{
  "qk_norm": false,
  "weight_decay": 0.28,
  "batch_tokens": [131072, 262144, 524288],
  "dataset": "wikipedia_en"
}
Each number is 200 + 20 x the weight over its row's rms, rounded and kept within 0 to 999. Layers, rows and columns count from 0. The size before them is the row's rms in percent of the matrix's.

# k: layer 5 attention key, 256x256, rms 0.0517, rows 46-70, columns 0-63
# q: layer 5 attention query, 256x256, rms 0.0535, rows 47-70, columns 0-63
k46,120,176,224,147,221,210,237,192,220,212,174,231,198,192,199,197,197,195,197,176,210,187,196,191,159,220,194,219,188,166,217,219,192,202,196,156,192,216,192,188,235,245,175,220,193,251,178,192,198,191,157,166,185,230,193,189,182,216,176,232,226,227,179,187,139
q47,103,197,190,181,212,176,192,200,236,184,188,195,218,183,185,198,213,191,171,203,231,199,183,203,184,235,215,200,197,197,198,226,206,185,168,217,201,247,202,212,204,178,210,189,208,184,172,183,193,182,219,235,190,180,210,216,234,200,181,200,189,178,194,194,208
k47,106,193,191,230,209,201,207,219,216,185,232,206,170,179,205,171,197,195,156,209,173,188,205,221,203,197,182,197,205,225,195,214,180,224,202,171,217,190,211,240,185,213,209,192,183,171,165,197,232,198,226,186,172,220,217,197,196,214,237,208,215,234,244,202,191
q48,090,153,211,218,201,178,234,166,199,221,196,243,177,178,185,151,219,172,194,214,195,211,192,195,181,176,212,223,180,195,198,218,210,224,203,188,194,200,183,188,227,189,176,212,214,200,182,196,197,200,196,221,187,211,193,247,193,226,237,215,185,189,192,171,180
k48,081,173,240,203,201,222,192,229,180,182,211,225,204,209,217,189,223,227,184,211,214,235,229,200,200,196,218,235,217,178,216,195,199,195,236,195,210,208,233,186,204,210,205,221,194,182,207,192,226,171,182,170,187,207,184,191,220,188,178,208,182,177,177,226,185
q49,106,212,176,196,203,188,204,202,212,203,205,226,230,146,202,201,205,221,181,233,200,195,184,221,206,217,204,201,220,225,189,181,195,184,213,228,191,200,205,174,227,236,179,175,209,212,204,181,229,189,175,187,234,163,203,199,159,216,190,191,199,211,234,181,216
k49,102,190,206,189,205,161,199,249,216,201,195,214,184,208,208,223,193,172,246,173,197,227,202,189,202,217,205,228,202,188,173,181,225,224,201,209,199,177,164,235,158,189,212,188,221,174,210,202,211,207,169,201,203,198,181,201,182,185,203,210,211,198,193,197,173
q50,104,232,200,189,175,191,214,219,196,199,192,192,190,223,228,182,187,217,212,169,189,194,224,227,195,191,211,214,183,222,183,201,171,227,170,208,185,177,196,198,226,161,194,211,206,184,209,147,193,202,211,176,209,234,225,201,205,207,217,187,198,178,202,216,195
k50,090,166,227,182,190,207,212,183,216,227,219,191,202,232,204,234,208,198,180,153,187,185,206,205,173,179,198,210,200,191,170,213,198,191,230,184,206,217,227,173,210,197,169,201,166,184,211,185,183,189,203,229,208,159,216,188,168,196,205,177,243,185,164,202,186
q51,097,233,171,212,201,218,183,201,196,193,220,197,188,165,214,190,185,163,194,252,187,131,197,182,206,206,222,191,190,209,176,212,186,211,193,207,174,197,228,206,195,203,204,190,195,190,152,204,239,197,233,234,184,214,180,202,211,222,211,192,185,193,151,220,201
k51,100,222,200,172,202,238,176,198,229,226,204,202,192,210,172,192,206,195,196,200,227,212,214,212,224,206,204,201,238,207,210,181,187,239,191,195,179,214,191,229,170,192,176,180,174,200,217,251,184,197,193,163,195,223,158,192,196,184,217,227,221,194,214,198,192
q52,099,218,226,195,209,210,219,177,225,213,209,189,205,218,195,172,186,187,203,202,200,191,189,219,196,199,165,192,197,176,232,202,198,176,220,233,209,230,196,203,217,207,199,231,227,201,201,198,196,217,215,201,184,234,208,223,188,209,231,186,174,195,216,156,220
k52,102,170,227,214,160,246,171,189,212,192,225,206,188,162,202,211,188,221,184,221,210,178,216,178,215,208,210,210,174,199,192,202,192,189,205,214,225,181,199,181,189,193,175,186,161,211,224,168,195,213,172,165,197,181,176,184,199,205,213,220,203,188,194,206,203
q53,097,173,212,199,214,225,210,211,187,193,194,187,182,205,220,197,193,207,202,196,146,225,258,227,212,209,171,202,169,213,182,173,179,188,217,216,215,174,208,213,210,201,185,164,177,156,186,220,196,230,177,223,180,191,170,188,203,159,200,196,189,191,220,195,228
k53,093,179,202,179,176,186,209,201,191,253,191,182,198,245,169,221,185,186,202,172,192,181,208,178,219,192,196,220,236,191,199,205,195,180,171,164,172,203,239,200,207,178,204,218,258,183,197,238,170,197,212,178,219,188,197,182,191,203,194,239,212,204,151,225,185
q54,098,193,184,198,183,194,212,192,207,216,193,216,210,225,167,239,216,201,171,193,242,225,210,199,180,197,175,190,258,214,190,172,204,196,187,162,177,176,229,194,189,201,225,188,218,191,190,194,214,194,232,233,207,192,211,189,194,204,190,179,142,197,191,195,161
k54,111,206,198,198,207,207,207,187,206,220,185,184,220,197,179,198,214,160,189,193,169,201,191,237,227,243,193,201,202,182,200,180,177,172,213,170,198,235,165,189,203,188,215,183,199,202,205,193,211,198,197,175,192,216,202,161,196,187,174,213,241,179,178,173,217
q55,111,193,186,206,214,175,211,216,202,199,198,204,240,250,202,190,229,183,199,206,187,225,165,171,203,190,172,208,215,199,193,225,214,212,185,206,165,242,192,220,200,194,204,190,230,179,215,191,201,193,240,266,195,200,201,195,191,213,219,168,193,245,197,189,182
k55,076,221,197,196,201,198,173,182,176,213,169,191,211,216,210,182,201,210,203,188,195,159,208,194,226,172,210,172,179,201,230,143,216,197,187,200,187,216,183,192,199,191,198,182,216,203,192,200,207,210,188,215,192,253,205,203,214,215,180,219,205,180,204,192,174
q56,102,225,199,149,196,235,208,212,180,190,204,212,229,182,190,206,197,182,155,219,184,181,182,162,209,218,228,207,235,174,207,217,198,202,171,176,214,203,195,228,183,206,179,210,180,215,189,224,202,174,210,199,204,213,204,184,188,195,224,196,203,195,193,169,183
k56,099,199,227,221,222,192,205,211,247,211,198,179,186,181,203,168,228,194,226,200,199,250,211,230,180,199,167,198,184,222,219,206,206,196,208,207,207,210,179,214,198,199,197,196,214,248,218,234,181,192,189,199,180,185,174,243,203,197,228,177,191,207,198,204,222
q57,090,159,211,199,197,201,222,177,230,210,201,187,227,242,204,214,215,161,189,211,193,147,162,239,249,194,201,206,187,200,193,213,205,196,218,205,188,200,209,173,213,211,220,221,204,238,173,199,199,197,207,183,242,213,243,205,201,225,202,242,222,158,214,194,206
k57,101,168,225,220,208,226,176,220,167,178,212,225,191,190,199,198,201,208,210,212,204,235,176,205,203,175,222,219,167,196,192,208,217,201,211,178,182,204,206,177,179,163,208,162,209,174,185,220,185,210,191,198,196,169,158,211,182,205,174,202,202,222,215,196,195
q58,091,230,216,171,186,198,205,187,214,216,196,171,205,228,212,180,219,165,188,183,184,209,165,213,174,202,195,239,179,212,193,240,217,247,186,181,236,225,205,204,213,185,201,203,213,169,223,219,208,193,185,225,184,229,230,204,210,208,225,213,194,199,180,187,199
k58,094,189,170,220,209,214,202,225,219,185,232,202,176,166,187,169,205,222,184,232,211,184,226,199,199,175,198,201,207,227,193,182,179,193,199,246,212,165,201,217,202,201,213,204,217,199,208,186,238,211,226,176,187,178,159,195,209,176,227,164,208,175,203,217,210
q59,097,168,166,180,215,188,200,191,209,139,214,207,208,188,179,176,195,193,182,206,211,197,208,184,185,240,177,214,216,207,182,205,179,221,236,191,191,187,198,203,169,191,205,175,221,213,198,187,197,208,207,217,185,152,225,198,196,196,222,220,187,203,196,231,202
k59,098,177,211,206,193,181,206,189,222,207,193,203,224,208,206,193,209,187,190,199,190,218,212,191,222,177,228,173,178,181,211,198,187,201,213,177,187,204,232,202,210,188,173,175,211,152,175,231,190,228,251,160,257,191,195,190,225,212,198,178,210,171,225,211,221
q60,098,219,197,214,214,196,235,196,193,183,204,207,198,210,185,183,207,201,203,218,202,216,197,171,171,198,226,219,229,207,182,191,195,224,214,203,184,167,212,219,193,192,246,182,238,196,201,189,195,172,253,194,206,220,188,219,171,183,200,202,204,233,235,182,174
k60,108,204,200,207,176,168,184,193,178,197,212,208,167,196,200,191,193,195,219,167,191,178,194,203,207,227,222,187,185,203,194,179,209,201,186,168,194,205,197,212,211,215,170,205,175,242,194,198,169,204,227,180,209,143,224,241,201,185,208,204,195,198,206,205,203
q61,095,215,221,213,231,237,233,185,178,179,195,226,148,173,154,211,183,193,190,202,203,193,193,212,181,181,207,207,206,223,205,208,192,210,225,179,184,206,168,249,156,205,193,199,217,201,238,207,190,230,185,196,161,217,187,176,206,172,177,215,205,202,233,218,221
k61,090,215,180,231,162,207,195,180,201,179,197,175,177,169,206,167,221,180,205,184,154,199,192,226,197,201,185,197,204,219,210,193,204,189,192,159,227,216,182,163,202,236,174,221,185,218,186,204,216,202,187,184,228,159,207,202,199,186,196,183,195,184,189,193,199
q62,103,222,215,193,179,205,172,230,194,190,197,217,181,207,222,199,200,183,184,211,221,191,238,215,215,182,212,190,202,216,211,200,153,189,222,208,222,176,251,193,233,194,204,175,181,165,223,193,214,184,166,191,190,202,209,164,183,207,191,181,174,202,188,216,183
k62,100,194,229,183,204,208,189,155,211,191,224,230,216,170,185,204,167,221,184,218,218,227,186,218,209,191,185,207,213,164,189,212,223,211,211,237,166,187,193,197,244,172,208,232,246,221,170,201,198,207,183,172,185,195,209,199,175,165,197,218,221,203,212,185,220
q63,092,217,225,207,203,213,181,213,219,178,196,251,208,175,186,240,203,172,184,195,211,240,185,196,207,219,195,174,209,189,202,140,196,211,195,207,174,169,224,209,184,212,216,160,195,233,189,152,203,197,174,208,245,192,197,179,188,183,186,199,200,174,224,185,221
k63,100,176,201,203,166,189,205,200,182,208,204,206,191,179,172,177,202,192,185,196,198,198,196,219,203,200,186,196,216,215,218,189,204,170,187,195,200,201,213,241,219,177,196,226,195,208,218,231,227,180,222,174,174,213,195,229,202,183,202,234,195,222,194,183,177
q64,094,173,180,185,209,197,226,210,222,171,178,201,193,230,236,224,171,199,225,217,232,236,222,196,187,207,208,214,220,174,181,186,213,156,212,214,223,154,190,224,225,217,190,174,214,207,188,191,203,217,200,181,235,200,189,223,194,220,226,191,186,187,191,198,159
k64,099,206,185,134,183,184,207,202,195,209,215,206,211,193,202,225,207,221,207,179,193,215,179,192,195,198,205,202,217,241,195,210,214,215,211,189,201,203,226,173,168,206,186,182,186,162,181,200,235,211,198,191,189,154,195,209,217,219,222,175,203,210,184,203,242
q65,109,206,189,224,201,176,198,194,192,190,175,200,219,190,231,197,215,201,209,201,222,217,196,234,191,169,193,226,219,194,219,216,163,183,214,222,178,179,215,181,214,188,181,174,218,206,236,206,251,203,238,215,205,156,172,181,192,226,186,188,198,178,204,213,178
k65,113,195,199,168,231,222,184,185,211,220,201,221,232,206,199,213,231,224,217,199,179,195,199,194,191,194,190,179,177,171,205,219,184,219,212,217,189,200,198,232,209,180,206,211,205,218,185,158,177,213,133,179,230,218,248,188,215,211,191,188,224,184,204,179,214
q66,097,208,192,180,176,177,193,202,165,216,219,209,207,191,192,204,195,172,204,181,175,202,182,200,189,195,211,244,220,202,218,219,208,201,183,203,149,207,200,209,204,190,192,183,221,188,205,166,204,210,202,199,194,222,202,184,201,236,190,143,181,251,147,175,210
k66,102,159,199,188,236,204,239,193,208,198,162,206,174,220,187,217,200,192,192,203,211,230,254,217,196,219,216,182,166,195,225,167,191,197,224,183,206,195,218,189,176,170,209,183,185,217,197,213,179,219,191,170,218,217,203,224,203,202,195,210,227,224,213,203,196
q67,102,202,197,218,212,208,225,205,181,215,205,188,221,203,187,229,204,201,196,172,180,196,199,227,173,179,168,183,207,177,226,237,234,196,225,203,186,192,210,211,204,231,210,176,195,176,191,223,192,211,218,214,183,183,211,190,189,235,220,174,221,195,222,216,181
k67,095,224,187,169,222,218,180,213,217,164,178,164,205,221,202,221,182,196,218,196,215,219,182,249,247,212,197,201,189,183,203,172,172,173,224,162,228,199,157,224,169,203,190,188,189,229,178,188,212,194,228,171,203,211,192,209,210,187,201,229,181,210,214,157,202
q68,100,186,206,171,203,232,207,178,208,224,199,190,176,164,239,191,208,225,203,183,211,193,197,185,188,194,211,198,175,218,212,230,204,188,169,187,199,161,218,207,214,203,199,222,195,187,197,231,205,190,223,153,202,216,222,211,216,236,189,180,184,195,177,192,184
k68,086,176,197,215,182,234,209,217,238,205,191,210,166,223,206,183,233,167,159,156,184,186,208,196,208,198,196,217,202,198,168,239,174,199,225,173,234,205,203,213,197,231,169,186,202,213,200,198,156,202,195,194,167,216,196,184,194,184,203,163,193,201,202,213,192
q69,097,179,186,195,201,182,217,214,205,215,219,229,190,181,263,187,191,193,213,160,192,209,221,201,227,182,193,249,189,189,224,188,183,184,193,222,182,213,198,202,235,233,217,226,206,181,202,233,205,222,208,196,180,208,203,207,199,190,201,177,216,233,206,206,199
k69,101,195,241,186,199,216,212,169,172,197,186,200,223,193,222,198,225,210,165,196,178,220,215,195,182,217,208,225,160,205,157,227,171,207,193,212,202,197,210,224,197,175,211,195,202,196,214,198,183,226,197,222,187,216,200,192,221,199,194,190,203,163,157,196,188
q70,131,181,205,232,183,210,191,195,204,208,185,207,158,209,210,180,181,215,202,194,198,199,208,216,200,171,222,199,174,180,213,212,196,217,229,202,183,188,201,211,227,201,174,179,182,220,188,187,222,208,196,209,205,157,235,232,198,182,176,214,206,157,214,186,225
k70,044,195,191,191,213,186,194,199,174,165,227,194,247,204,199,220,195,213,212,217,185,182,191,194,205,244,198,188,218,224,179,200,204,202,204,201,202,184,185,211,215,196,222,205,180,185,169,161,174,189,200,202,207,216,195,194,195,204,205,175,189,177,266,214,201